config = dict(
    n_layer=21,
    d_model=384,
    n_kv_head=1,
    d_mlp=1536,
    rope_base=1020.0,
    rope_fraction=0.5,
    bias='none',
    parallel_block=False,
    init_std_qkv=0.0209,
    init_std_o=0.0209,
    init_std_down=0.0105,
    warmup_steps=258,
    batch_tokens=[32768, 65536, 98304],
    train_tokens=412200000,
    dataset='wikipedia_en',
)
Each number is 500 + 25 x the weight over its row's rms, rounded and kept within 0 to 999. Layers, rows and columns count from 0. Numbers have three digits each. The size before them is the row's rms in percent of the matrix's.

# down: layer 18 MLP down (transposed), 1536x384, rms 0.0486, rows 784-819, columns 0-191
# up: layer 18 MLP up, 1536x384, rms 0.0518, rows 785-820, columns 0-191
down784 093:503468494478523455520517460536526524477483502504484546522545516490494527494487521462482545493519466508525457462542495504501510535496528506524509528501463504458506489488543497505520504482489492512563487481526491472506514506494528519499483507530476535508522494512491510490515544478501476506484478511518458485496482495475536489543498469479504552488523450492494543521482502468487500451507518497520514484532489471495516491492498523486548493499459467485514524497496497500533482495503508513509492474495502512501469478481541528538460533520490495509501499527501512473484489478515508522
up785 103:497556467523470478539523498513519491465518484545502474474474472536514515515474500457490487474486498530533500462516473487514482474538490494459471540492479490534490499517511511447528488467514529500483506496449498527509489501458483555512510540462501496506492511487453529477505450535528491511513474444478504464484543503494513477472481483512552506499514534495514530512502513479493474507540474526482511509454545529506493518520484527511468492517490455483478459520544484499451508491476510487465561511483502475480544519545514519471507480477545501491471497495522467455464477508490492493
down785 100:523480528500492508500520499463478483485478488483521470480526528489526476507451495492466515497495489517467535531494495453537526538506489483491442480533542509516451496469522521524528566483539489501487500513487507482525517472485486520505546467504483483560525514491490537489555465515490515495512503489521504477531496552507479525454479498501537514495538516533520503552457510523473506506492478494487484479507497511507510473548496552492458471496486534506478477521536508503509496496484498436489523537483510498474537516450457509489495480494532467507486507518465505459499511521490451513
up786 105:463484465474509478500540484481495492500473494514480468507485511488454479529482511478525483471521509532530480506492482473461527500558509480533472467489529519538536501502493501516472533499474511518495512523510485503475483505487521448488528482471480501513498526510475536467497509475480497501491483518474471511488483493500501508479484514484499492517485502541487499511541524463509522512449493504525534519541494482528476472487513503486507518475485501543542520502531540476488464504491494478524502463485473504516530510529499471523434527471499465476496537525518524499463496568496550490
down786 110:532487544549503532472515511510475506508509541501508525466493493518527503470498517450481487525499526521517464537488491497535471539508505491493502490559502522493507480485519469530501506495480479493517480449502506432511485509486509473522467512463474512507539479528491534470464480533495490514525496536523494494514479506477490484513537486447515512501469484494467514475498515521513499510537474479491536495560529512492536459526519447474490509494497464467516431483463480516483492486496488523498509489489470465549517504504469495502501541500496487482482478502486536515506449472470477482
up787 149:524524488495470478511508518481527442484496517506446526535500487495497502511491506454498478482504540511468502558500497507487505522499501494489467488485474491495481485522488501458507465468461503473508529492494486525488493494533509561529561449427508478459483491502495499539501496499478521469501434510488502530526522532564504479506511502501483496497498514477544485488484502536500481489506473499508503495530518515518498499508464526514513506479575515512525486521504545515483519465487459461531488513509461514505495512513511557497486458468496511534423499524489511494442511502502525486
down787 113:518492532493499493509505480488541466499494516496482496519524490490499483496553501456496508475486484500478513522489507493513500500468517486511508501493488481478501482507491491488478456491502516485504500496506519495496490467535503537526617487438542453500496504492484498534511507494483508503497513483500523517517502503562473508502500485493495508495494515515527490486503520507488499504496475502518495526614503509539476490478463506496506511502590525512510526491505513510497526439488485425520493538510480496509501504492488673503498501492490508504408512505483512496476532493492484503
up788 099:472510488508500487507509481523529466493529468528492504486431502507506493471472512518507478502459526537467484512494480510547483514487510529519467447505502521509481495508515472519507511496472513488482477479512471453496527515526483466516489504436508454483529499524516523479499466495495454505506491524492486495449520459513493479533527489466542466484484493415491521489485477508488522476463499504499472501508522508505474522538472454548535493508509470520488493476501504510536466497499458502478502510501504509508502512536464511509506489478496533511468468534523493451471471519513510481
down788 105:514523501481532464508485525521506498486545489504491482503538508527477502494518478509538530527512530479498556522510517526495502450445509499510543508436501472526512478517492492528507491499524480475525485518433463522492523542481480479499525508548560542486498488498483492472428509491504481514533423527473481535504522518493539525487517469494518493476493515467463474491461492504508476526517520495502468486493461451466523485481531531492466541531529515485506486497497486495532489483467521469464569441473474474517494502481526478465509477525533477483499449479497510501504541495491517524
up789 097:533487458518528480501533475540501468501462509495506505476475486499497531546486512478509542489494487552492532513481490496522444521484497497529525528467496506483506465490489478489509545491502517480480463432502515462484474491506506522507504522502441485502490512473508481475495518492522505508498478458506450476519551537494506506521512486451476509492535536498503520536480523512528546487495498494506495549497510534448511468471474498520459438497516522482471458526505494533512502515533511509469502516532546492455493491487473507462521536463508529509511505504499460503480482536461505492
down789 095:454468471497518538485549500523471485491495485481485546508497499497537506422512479521469468511514482453486465490504470507516520492515486514470488489486479495493496531529496484458468496528475508497517551540489470457481490509482537525499495502521516529517496521496521505490493506509483479474548486477505485525533508484500490539492505499515505525461464488472546564490513469548519508487532453490488532500478503506499457500464489468510534499527471465477491501497535480437500497488498476506519495479456501526491492526522490511483457492511475483522475502535484486447516466423537497486
up790 094:483500514523444489484490472478515432497482543478521489499464500513475528510496518533514534512482500501455551515486447496468499484474492488500516486490470452521506507502501496547463518482478495507460515499516486464507545524524522541490494491521516511497509452497512467535471493489494510483503460537499510476484556485482512459562486487519496456519471519491502523554501518463507492469508501473534518478513505541509498513517548524523508507531491466496504452507474526493515517495507456499518525439470526476514504502493494487491496482485515476497483536511464486488523500501527503510
down790 100:547492483527488458491542474476502507526531516513506519508501504501510542512495511476497459501555500513514520451521456458509517512511483497482500485464504481491521508479490534527529477538509510510532512509525482501494513564475510490439518515518488538495481510457459514501460501510493484516497475512475437517503531496500498507496531544485503492518527505461507507506518537486503537511529451495528536493531516493466490505523501466534507525510482467502490545472467472528514495509524505492496487427478452492519491493506469507510467471503508531489490497519494496488496471529467532505
up791 100:502501517524490491509503494530528512492448524534485540507521488490519488435437496551520475491486493491456513505464517513489493499510513521489523446474493502485466481475518555502502488538488578487497492482473470468489491522476488487492543511502530473482479458506491483530500490545506542457558488486499525517435453469523515504491520500480489487475501477476455486515502507513486540460446546446541482538498497491487470487495518474473531502499466487448529509509497467470476490482505464498482491487527511509503493503507474536462510537468520514514497459511515492484509447495495482488
down791 095:522529514513542527501480475514503476504477498515547488488478485509492510490551494518505503496517503505557514497495529446536511448519534500506518502514491476486516491480490558466485488500559516496515535449467535527517483495503484482517486493498619471510519465494499486510492495470508532484526536449567493504519473497488511510477489532503510526488532520519477503499524484534491516498559477487440513503543535493510475486445524521488471460500515503498504447501509515487513486496529493451496470511448490524475493497492484504502487525477519467504472481495468487503459501531529543497
up792 101:475536495516463485473524475525477535493474529512489538500503532499533539479481495467540475511490508493524532503420493510518514548509499525462487503503496516527482526511510512504549485494527550518493496483485461461511564531498489491469486515514503449520494483519491504520505512558491501516502506493492498522494505456538508492480507536467500474515465445464456493498515489491514470453491529464479496519472531507510515523523450495522493543544509516511519468510495563490472498482472486448519530517458464506507520500537521529516507470503534499481446506498496528483463520502482562482
down792 100:485482475480516467519478463465462495478489493473512491531502495520488492498508499460509459521527514482508508512508437526527507438491531483517486487501489553557483553508471511439439456481477471486527548492491587503524490480475534518527528491511507488511493519452482501490498483507486525521517498501542518481513501540489499515480474484479555519545492469507450509499483482537484490538507481501576489484556495451508534491491508472455526469526485470503508502536510505470544487522496448518548506521543517446470529567504516495444476505496508491465511495521487469469511490475533499518
up793 098:476505464497505438471526519515491478510470530490469443477472427512487470477500509563519501482514516472459476503506518477513498526473494529509536531514501479536475489487512484475492489512481508484514530467514491531563507491459501488502480476494464517548539498439511481557484501514473482471478507462505499516466475546492513460479477520472525451494475501506508501498504506471481491491485463541481490520536502502497496484481454499481467481554539490484501528493504519519517519503450468523505473503481472490494501487481516508469505490503537498526515515473491507525514458548527473479
down793 097:491492516536486497462469484510475516456536530504515528520493492490512506522498482503489538480500488534544474518480483492516488473519564477455475505472482494530497537490527520500518563502487502518494463475486483519478482524520453512455530545488494527511470527517485498520500541522474470560500479506520468501478487480504477505522479465462506483520535517480486487508478483498518534466530519541501511525488511497449499542468463501533486513453483476486528529542481508516489511520499484531491521446522494482507499517517549485489469463525508518425511482464528489495523508482503555506
up794 098:480488471470508528495465506490514504508464519536513532534513506495489491489486553516510490516490474524442515536488472467519501521477500498441516494510551480458524531502514529470459508513468511543504519475506477519494487441476504499496584532499492463518444506517483494483485451481513484462503499484483515514473484518480485530495506496497459486507508474494472493487506519465527481524511511450501543510523512443512502490518539473486510499504531545492497521488493554509500469496488519512512510532555558512523486501486513560499505491551494486472519485516476491470511491490509535461
down794 105:504475547527494533511480483492453495458521535481489492472519521520543543476494474512516505509467526517521480510465548470501559473483513459553518501500487527489496517400499507464502473470502531481484454498475522485501467534530467524486467508486506525505550511531564532511535528504497482511509468462509462507508486471485514539491495564519539465534496502458518479483469502504516527460508494464500494498495505504461536528459508475525507488508425524528459471482502494479511465516460501526522455472481549475491542486472527497488473500502494496501540487515497483486508575495498522481
up795 047:523510488506492478504483495515514514488494475538506511499452470507472524505456528472534513505463520543478504486499543487511479514544484478525451518506467501499449509484501515524501481475501514490492480435493509519507489478483484513536531500476468445490477486509481474528488468509501453475525486470526496523474532511507539429503503534477523506524470465462509480534454510494463564449476497473481494470471511491513511433480513488525511476497495512517491492514508528475473490466445447521470497511470460481510527476512508487472505458535531472522497500505471502516466495531523542465
down795 047:431492463483490503503543464462536472547473510431488495497539497490523483502495470523479539455500490416502495496510483455534541525516509501471481524506500486493453497486504490511555519514500521508516501512506522499526508509516511483483491529508505499509514501486514498507490512513477503504517487451515481506512494495485477462511469506501493525557500506485485496487531478522521509532514490498495483545521463543510455514468549510509490500526484512521510505528501520531477505498544504485520525498514501526532501482485459516510468524481485510484456502454487498481462514512470508518
up796 094:516547488479511498498486514462506482523511462488468472498502530513485522488493505494487493467460494470481523492496578469511475472501517474478536518512493494492506485464532520490498481510462489531512532496485523419490529505475503552518531547464519511477517498510536498496481519475494511523483508464503545546502496495527563472506523480464528533527501501478458499504495488465493471486517479506497447502497508490480483513505501537488485515509477477497471510486495535483492492463462472497507557493505481503502516484507491490466498498518519508552497485512451511527506562478492532551
down796 096:463490487517507510451519504514517442471475537514460510518472498423468471483513512534499487516462518532469516520505532465510472475525497503524482505506473517464537524477479453483447467520498533558518469488497482494517459480543492496518537480494511466545529453488493498471503497497506506495483484539514521495468513502495508505514511516513511489454486506520480488468527488546483506531477476515491504513506542476515470536540544462460493511523519510479473487509493496480543507483479529458456513515535506455510519479535509525518497548464494516498529479522514532505514509495533535481
up797 101:513518499540471479522527529518444465502493517532539554526539510516472495511488498486520519454503496531497483510518495502489482525479492496528493513470486517521506556522487539516513519475447513524515491501517509497510567451522524516553512505474491453514509502457495448533501514560510530514498493522515509473498455525514525504475490501554490512470492503491478478535502524464520488462508460494507527490462482492495481468522554535529511503518540510496495495512514524474483495501493472516489577529503468533505494491563501507499473515521510503500482513513484459474461482508500494516
down797 101:492513489534471512468509498458520516502536516483486485499489515468468507484478536496512513489546516473491520472459494503488467472512472475494479536524500507501485504495462552502504513483542532511510486493496448489515495493504490461468511490508519499520497487480503500518540515505508480492496497506478515490505511518466511501483535514532500478488501490550445494494480495542542490488502435509484490514495495524555511533539492544489503522507525550490521519508477512553453503488477516496518490504496477549500517517487536451526508534513473534501479493462482506465535525458462478498
up798 097:525482539532521503468443498539494504490528501567462507479460529493518525507444494504538520482451502514490488536496536521516518508498503530488540437494511490481444478503509520520504473489487550494486507469519487537493530501512501511457482552500473483492449510471515484496530501545450520534516488485506514544499500469569501479470507474474518513531487476459458499513468489473495510477457512512494491521492517541473508520498453483483499472523490497502530536500526486515433492500477527505462493473510543480523527524494501518504537499475470495508482463502537481466492474537505532503
down798 097:535489548493517480489540506504499507489516502497514520504479462501490547495472475482495507486491531559510485507471489512462559465455546502454449502456515488505493532474470521480499469486560466494465542468514498516518483551533520472463503516505463511488494467512487453493475513483484471519473517501512438520514517530510520526498491528490509499510510451482509491504495511500522514470516499474471510486486525474473506503498493473497493498522487442507528492453495511506537469511465500484520472459533514473567488504473499484523521512548500495505445499468526514436480489474499465488
up799 104:468531484509468483531541499509467483472536476502486491552464500512484503477471496469509455503521520529506509556468540467468508528479468458507507468463512507539524485520505472524538511464476498508503495504506494488548539490488506507540509504525519458480524483504455548512462509508487522524502462468471511546465494504511536509457512440496508475537496505461483506472494508491481535517498484503463499492513523447542460482489550486504510482508497516535507486496493496551539483457489444498465499509524470511523482515536457471499477501517491469497515503492502493475493522503515517495
down799 096:447533507536533533492463523560486517426510498486542484526493459528532476452499528494495495516493526444506478508443496511517537518522444501533501469491499527539499448502478524516497444517498499508551495500494514467497476486451509466531513493496552488517461461496459528488494535511510477490498500492467515459513502509455567519480497497491500501527481523497484550501493519484498550483506474502487466496505540505501534501480474477479504464496523520495486486541482507516523480506508500494472477507492517484503483533505516503536456500488522475499482521512514480515502531496451505472
up800 102:496504431492479459487543509456509500491507501477482508487516505508472500488476476526487520486465527521496470518520498444521499550490477489490475495496534535543458463491515499520505536515479497453533508487512509463500472542474503539451494484482470508502441470467538510546470487526484505458478494444512509505459471496512520484430535502478485483517489515513526478530500480511520512476507472494527491477489533479464478512519504521492555477460467497522471491525469520515492473528505502521487478499455487492530493519500519501533486551526484467475486480463468501493523482521558519521
down800 109:541515525497524525501513515510476499463515502553530468528511474505535551514505462514475495544506430528525551508511475508426484429477500516537520452494456499475488494512469521522486475486498517569495463498490487461529485540519485492499481517519547536525540502523500498460513518506480490511506514482521449468495520540491500507495496481492501470516506539511472512487488532501476530544521516502504507550502489519514497461507499507526486504521512509474527512505487494533525489465526472481491478477534518504477504488486481509490528449470503511550469521529526466474474475509457487501
up801 102:530507461488507494507497516489492454486465506493458509540486497513513486483507506492501498490494499497481480552443520484521458459505547472497490516512530494470474465504506507486484540548492477509485483498522467527492507520453495531501526511483472500544482463506498499543510545487491482489479502475483549519504485487476514437457503494475475478495464517473521497522497463493486522473535499520529511483453486504486518477539466503490528485558452554499495467439507512507507447484493508515440498533517477572481493553555550545475484476511487475509464504530526461536530499499518485506
down801 094:475488509496475512511500508507506534512512511502507533496508525486504473505564485519503489523496475461505517473478482490500484512508529505539518467501457511489474551476524483487519499479519535493475511482512522509513502479543478496516447464485518487461515517496472537449497465487505508477475521526506514495514515505514510505488497464514500500463424437480504525479490501477475491521432499474474526478556524490499483495451518474523496542498470515478428515493510539486505507503485507491541491514486534509486493474460413491530510538479549506474519472489473502463445487485478494526
up802 099:555461492460516479507496547535491499523486473515495528464497514538522469522468516468515505484527507496459537518511521520487522537513480482506504530479503506513468460523504470526490514512534527494500524490472559486512532494495493475517476515494527485530481513451538521540509550498469464500494481478487554511503463507509491510511491473518544501514514523473493525482516447497477476475525534460524472497501532485489459550480531513567486532479471475499557556486479509496427479453486488522465481516532492492487535535539539535500465474483521506487531528507507542461480496510507473522
down802 096:532496510485468515522513516508496545540515452526512489471486523511478464517480534504539489471486498474508477489509492475503495511477462548479492491519505457479508501492500485528504506506545497500501493547477493467506502471490520490534491518502457481529498516464491458485481480518510485563497493513490547501493486465532486498544496504512536475468462478501546520562502534520513480516492486509539503531447499517530532515533460485490508507454490475506547524477510470502499497555505519481487511523499494488497512480543511560512491529491481537496507499515520512494476464465453539483
up803 093:497535522556502488508504504489466533485493481485523459466495486541524498521483501482500440512498530517526487517539514488494461497482502461478506480492505518465494454514527476502514456475464494459495503545516488488491535471518512515560480509486498466507474521492471511485514544541479540464484451521472475503500512523506547496476501504522469522494454487445491506515483491500517539465504487507519510510467468467510489507475461448509494496507520499532490481516517474494504551515445524473512511515515534507478495504502476525466497466510514475506464508479532473459486501529563504498
down803 094:470515489499482505532501479483522483511501495515486514507492501501514534481520499455530506528549512540466536522472497506511515493495512509523490549485473516479510511496563477473563484472495530542482517492515482472516495533545575459472469516503504526494470528528517521427492524502522534487511517508528474484539527529519539479535515513515526446494473487502500493498496476518519486500488509511484500506475473479494504528487480511517523488520482480540498498506546505472511491537516564498515467475512530503506507482497501503486504475530496525529539507464515489487456486479529505504
up804 106:501508500493449426477518497528474486483484465506488501423497535501490495497467466522552475488467550521492487493525515491515493537500512490495491486508501508518510488533503469508479509502480514512499501480456527552544520472494501542473462516482452481484507516451433471506517504489489503510545487518509498550521503551522501520486525471488485499538516497463455499485514520523474493530444455478500517470525521447450444467500539527476475456480493459463484453470521488519472498472492491493502529494474505521453532519457504521508536525488545519518463512511489465472474482546494479507
down804 097:530483474509527511491532466477509521468490496451485510513513444487532501516481513514532516494480476525467491513477515491507538553532511504501487496479492484511538525525462477525500545458486525528495513447497494483481486497523554497522463536508482460472474520512503478520517450489486489466530526532531502543508520475523533475478462490479508510500522515504506504487503510454499512473507496504468520468475499516506542526544484502463499530498495474517477477470548472502490532528506529507481505513541462491547500541477509503519527517523480491502505525511490499428531503481557470470
up805 104:502485484474527488520511505490514486514490537519485454523517463512492479447485510470525520495485508487516499480509546537446486493458546495522523514473501499530523535475513504534526496472519486517502485505509517504499509519487506502493526532520487490493510476472475473506492521497463504524544475497547537498489536518546502499491485461481505519512503540488475525547490489493514486454481498518490478497497512538463491488452556515512503513490531492437485500487469520481468512546526482487534469499497503487496478471584520502473488516496518547496529498536529507535471518506520518489
down805 107:522528491517464491491520471532534462479474477504494535480461495522500476493535528482534471531485482475502512512526512453500510528508487541550548506494462543493475473508537496485529492459508516517537490508517480487529499509508505504482479515469477481512511497460505532462520548507465479462466524500486517475519452457522508515512501528503490499539505550471527469519514510456485525480528478476545512473498491502509529505490485473462525496490485473527527478531532472518501482496488472488506521487465500516529482459523480505503510459475495472516489504463487482514527485470529492512
up806 102:499499487514487488514527512521495527469536528488514562482449484507466467474496496469506505480487461526470508476493483508476495541527496475517431505488452495467511517531466512470462460529490479463504511490469490495514484467502489531511520563470503438487504496520488482502479484530494560522548516502519540525501543490511503513529517507501499490485526474473400491495512526506458481461530506504472514507493524505514518490562493488496518464499514460501513489498496552513469470466495509549494488543475532496514524529531518484461518494494506484493500482541465478503515469476504498546
down806 102:486498550500517480516486515528503448515477520542479481469540498473485538517523495518461483472496489543441503493463518485509491460494496501471502533470476507502516476511518514465514521493491556542474507503509454509478472543496478472492525509519525534507494515496535477478531519486543474553497469536455469504484501487483529533491443492567489517476521534512485502514520505505499510500491524515513507529490498550481521476480527505505490475470537474512549498483520468471478532452475535484507508469527470524500510484549517478532482488453438483499510527520520491526479478534545500501
up807 098:499517497518497480496477494552523486526523455500503539476521519512512541490510484475515431487517504495539502479542511456484468445523485503529487503513444544534494488526471529534489529467480470524454453503503461458518469514482485505519524497485491502485470481510468525461517494489437480525520497483507508532466489461460531520491486518495497498502484507478489547474518514525484543489509492500489536470495505478458487508508493455484466503536470487501507461510484501507468489506532502498520521519461471509510472515547512564462529473449514495493509489472462487530437487494494460511
down807 097:461454550502471503492519541461506498516511531480553468540502508482500529497595500488488520495501538510500506483501525506533555474487441525509535515515519489527471525494479510507496510483465552458463516489505479481487544493455478497478508474554493504526512491513527473514471515488519511518471490465543520458486531531526477509502514507469549491514500479522504500511523490472514496524488482489497491500457492497507530507526487513475465485490486514517482554497493550540471507523498504486484505491472498526530480497512461484509483506509496507456492516541527533437512514486501495506
up808 095:540490515499468506489477521488503445460499462482485506512516484534482475529505497523509547519481509505516506516499484489468498478469502466558498469495519472500502464508515493466500532501468505500515519512482498526495459508510494507554543547474487520478485525513530447525490511492495518505529498442480514520504522486497508479499523509505496505502457511524492515497503485488467551488512482473502468509465487511477479510527488461516517492477470486527564488486520505508513463487505499522467492512476483525520503449523535540476546449531498476486461481510493473505506531493518568525
down808 111:498496491517489500495519497525511506489531517499508511472506497483486586493500479514499500514512489474483508527512504494508462514462485516497484499516497503516536517485515494506513490502509487482508494516469505479494508585463490517432515489480503579509522546497479530485534519506491480496480419476514406483464479530497512511491513555457492522513495491451492463505522512495502497512494518517506497490544464504444527523553507516491499470496526501482426526514524515502476507514469478523501460421492502461483476503474460508497483549466500527497497490503496499494499481507480468542
up809 104:502525526477481455567508471538466503491489520524502486535484476573513484485463480474547473481500499475544474512485492509475487533508502502462509483510466549524509467511518522503511518498483513510473524531486495506479547481486508514524545521498527505452525507475455515499484528509481508498518480529518488518487537505491520437529501463480506522472536470510468497479537515420482545523512506450542546463488531514516536534524502494515502482542487533431530542456487515517491438476538506504519553489460498502462502493502519470507481471509508511551489520516526511490476494498493544505
down809 101:515492489496492498493464486554472475497505538535522531485494489439514479452484531524505489520496530511515549499507507478477495506474450531514515474544507515548517480532476516551479503502529507510504501455531462515504512483442541533528474502491573474472495509497489558507489507458513446529512495502473511498525515503474509464520488492481476488530464519523466519483439471496500505505509461534498542483495503519531491475516481504509513492504482524448453494521465519485523500515499513530507476529536502456470485517453521492476496472500522494479518515500475523497527522522478479469
up810 099:532487484501481505493448527486509525515508457547452479523500516518546502478494479479499467497484528546493471506477487504486428502461507511512501501511475492483466496491486483503492450474497498475494502485529539494481580505455506536565506476520507504509506508476508533470459471495436509497507478499505504494509544501497512488514479488529477493473473522484483517506492514499478501494453500484539507466492533489516525504508495538499520473464479502455495527451545502456510533488517471498495532518490472485505525503514450506500487488525508478469477535533477515496505496523481498548
down810 098:448449467473567495498503523471514465538452485504488471499569533482513506504497523520522491492526503456483513497526450482475465536507476528473477463496519478466470492495477532510509511490496468518514530524560503490495502518489481477479489478497483527503516486489475446506496536479518547480503477472513470539538494550497469523486481492508500472509546521489530497504519515494484488481526493499496452461491493523495541528441505503514479490494487481526519520549481474509584500504414504450485532474519482499471496506498450489456487502516517503453485491516492475477477467475511520503
up811 097:495525460488505521551519491460515438511463526498489463497506499495527519527431515473501479486498488502493480508507495456520505489476526474512464489518477529535512527486540498484474506501528517492463518509492524482523511499513466471492509471495466514503490482481464511516499484542480459502504529478477545491492484526477504553478448464508515438480483462498511544495481458518486491487509506507502519526516495486536476507497530497518522500469511550526511483528493511491533492544479506495502499496459514524504540504524556483500506477544507525543472478509568528522525483523528474509
down811 101:518511554535497542532494520522512509486512464552515549512491527522455518513485534506515448473481494536473463537527499514534523444519509486527512494504531477464473482553443523502570478509499494495480519522512500509522537517515461516482504461459518508507495520496511512451534518470525452458452491507491462503479482477473527463543516480492515479516530521508480495492498491498463511512520522512532494465470528486488508457535503496488446515511509510500469501510517475543514513525505501510482491490515446497533502531524517514475494506506488462506489492527515521479513558495511505446
up812 097:508518518500517509458544543520484518496488501530471454479470463480521508478475515498495468491477487498504497472496511493491506503498473488516488484476520513527474510524490494519475486497522503495443508468478479513508517534496508529461483512519464446535463503495490444506466490553498522533479518424482501502533497506515550499472488469481507440511487488511462524522472513518486515505532490517505520498463525536494489511511514493514529493574500501513477502523531489527507504503547528506457510475564490487517537522492534531514500506525477487521503510495484510467483472490514536484
down812 102:490450504466516490495546496504523513524522507487491507509492481516481587450507466490481559506499493486475481521504513492518532498473505523509527514469526470517464497483507522533529488529476510535457472490479489518490501564530511456462482526462474576454482520474499476509535511500463506500512538465516443482436503540522492502511528539475532486529491509506506450476481490507493523501507476518533524510502494462467471493503530502468515519510490479533523503527493477531514517505521504494501451453524542516494500480529483508483481505488469545538487492515496512478513478499493471514
up813 105:477496500519490470444511489475503492479495512531438472504536516503503497488492511523519513487518494529475537548552544495485476518526473459533495516527496490521515504532514489556529495476512494492494532521460503499509486472471494496510482439528488525509520518494460497498517493496471523484536499482484524494502440496484492474516475536516525487554511517481471493522514497508489502533517465451490426464484533491468482504503471500476465495493539485441478509490508484489501487515443462506521511449539503553453521481512517521516501487476545532488492516503487516489520472510480476496
down813 101:464525514478503487504499506483440461505526474547474485545538506493550482480486526488486501500548491499512499485476507489529542472535519486504510507512490480498494499508494482457497492478486485502456492488502531498483466476527532532480399474493490478501483531503435511503510544512509492504485502498554514500531540518507448490497539492497529528493526529514497544488552495490531499444537519533517533506489478493499510499470548476445464542505507518554517501544510488482486526485488539468489487528503499487457500503538538422478551512475506499524475509478526474519494493505481466529
up814 109:511473466519557513494491512481467495475513495516518458503528485500524485485489485535525464495485536483508535513487495491514537476480524503501504554482511494481485480480530538490469464464482495526470479500497486524509484495533482469478507498499493447490519476430510501479484490536461467500495479422493515525456513517473519502480473497489497502456497497493442496490472477476458507478520482542514492482516491543484480469451509482518505488508512530487486507465520511511487498501477488510468522494509504500517468526497509571495496448497485519441545487505491474534509507518479509450
down814 107:472491511538458501503517519522497485531519475504487486516487512485462483529542478473501517534500466488518541486508513551531498527471526536428514552494476485497480494470490506473506477510552529470519509502508506464533488491500482560520484476506524477469461510516534503501526504557478503491499514501545512574462460530488486522523533513493490520490496483522542516467473517489517474504520484485518473542495507459519529509541495511493549545459509464524519525515509522505552533517483485469519498517462468518528514480475508489515465488483496521536492536488485480487503515504541498469
up815 111:467497513534509541496494498508503461529494478516473498441492492526449525478517487531522513479475480496528497487518508497535531516464510470491502499512510546520506502492494517467516448472482503483539456450457491545505529486476502514525491497518492493457471529500431490503500509500504471510545495478482471468489477501519528507522491467514531468529504542487478463499473552489504513472507489506521481510482481508529549515496523481493472470504477510502488508507529525502476524490493480499492477466513488509510509569577546512508466492484494519504479494490493471495510477494544493477
down815 109:500472519497525453531491509518493501484479471503531554513483530504526496487445499508502492497509448522531477495504477498486497469513509497473542474518468516498494496540512532506509443440455456565511467531506512528546497526521522478507505521499520528521471484544453500477485484507473521503530467542480473479505494535544518542450501513536507468481505535493510498515484486490523494478508487537481502513501486450492503518517538482475529496489507503526510518483568481478517463476494483508467480468498502534532479496517531498488533548491489495507503452520456515525502459485528489456
up816 091:501560504481474459497488528518480498496519488520487471501472501510509500494466516492530529519483506516489465482540522488521547563498495505516537502471511541460515487521524509484530499468466510512498473489469497548488508499466476478498522494488494476474450514522506517498499517514474496530499524522512495476511444515554506513487585463524469495484492491467527524488476503499510540480494512479522488464487534504491529497473514484477509493476457488482491504483512480469491496450524507514491501483469516529500477506522493531461518486487574482506521476514513456499476497525491492510
down816 093:496490504499473459504533454508548504562491481483492481522505512515523525501485523478525524503476482523504550461524509535435512473468443533499547491509481547494540523513489488493506491495522485475507495506506531507488514517511517525462519491508514499462487524511488478537483489507503497484497548494536494463480517516519550531514545478499512508512486537536512518451512491499492475527505525503458514497495478504489514481507540489487482536516502516463496505477493497548548504491505478478503467511493522504500477478458486479488535501498514492547491464540510507546481543492493509546
up817 097:499483537480528508484509497496466493524522479493515469500528527539464494450482506529548526505513511475486483526508499430570486551501517513508504476516527544512531449511564503453496518486482497493522535495513536513467496500467524468522472505530524535515485539500465495463489508485477515486522489498503476504467522521479525476501499481499477496470490481485483512549493487486543513507503490505508527455498498559486515522513485488487501510532492512434476489504500484504521508480460469501497470440510455509535496515518492509501502493506534498490513535478526485500519476536527519522
down817 098:484502508503504529481487555425534512505466468494515494507486504495468503480483461539463526523499545489513479526514526484504487499533525509501511480477544521509571512482497500461487505516525534515479509495503481506477463510526476487470534480487531513531493498530478532500517476488529510515476505489505524508492497491533479519471491491521516515532551502505522542528478476476470487479484448493504473528558514496479463512545470503531512517485511543524465518458535531496513529503501459510484487501512484512513479522517484534499505507487482546517527490514492518504517477502479549504
up818 083:500525500490505516475523469487514512480491486445497471469516487458496540538499522488506469526488515506541534508478521472526479521522518522536491519496446498478443517496538525494479496489470557501456501490506499479497507499519465498476503537503469494479534495438484462468477510551490518548467486489520482501497535487462534477502493472481524520508476485488482477480486467499547453457504487513511517556506527469507489505519455507545539475513494531512512499508510520526523501487505492514530468508511497515507508494542480501514516509513520489520536471489520511486474494498513500505
down818 087:503534504461553472504516523526511471479513518493480504491507484500531560530475501465467508523500496560531517497467459475494487497477522451478512502496519483479495539531485521501499451481494502504489525514507503464555479553505515523441505480494466528501466515537498532485463493525480505509556554511473466521476464473507536530500487523537530505483500493461503499466544483496463521533489450479498493505501512493499499505520505487511514488511503476527480504494544475489484484491487512462473466454534504464519470508494520494493527515496507531482534524491478485488526489461498463548
up819 101:506563522533492528519483517450498521522524526532546468489503500509469484476495503496537543472498513463499517514504506502502437455463509479482508514486474531566521489536536514468491488510516545514497503508510484475485494468466501545538521512519507510532535523482466498534498497525504542523564437492474526484491510482503515500490496526512500485505503528482468519487487505492500548466537506488497518525505500523508474505495517488462492480492577515505490527550535511511531484498528491516497533521501488505461515479512545479508502511507534538487492524511507491485492479515493469511
down819 101:516478521543568460497505485528496456482468491516501512499475487473529509505513517514497519496502507521447482512534489479514493506471473493462480515495485494541447452505467469528464469519489515506542481489524515529514508518482466457527499481510545509472501457532465480476508514528487523490441489483478485513509521458497523510518473480541481524466506504524512470465497507461498531538482492439503453501506534496507524459519502477529523511477449540540535487504478489488489520487510533535518505481457506463488497520496476479517473468483489546492496521478493471470505476502454525574
up820 105:494548509483521474494468525493470462510533544527553455493491510487472491522492518470523522491472524547507483524507462503515468503499491495501507472530534527535488472468480538472500501481481511491492489502520471499521528480470455482459550459473483502519526491473487499484477468510495527493527435509499496465503462487563511473501518469477509528533482508510505518471441495483488536481509479513496478514475498492509476532498483475478503468542535476492492518463468514468480475484543507483552532518468492513508505470546501508507535526466486549508490511511487467488520468529479469485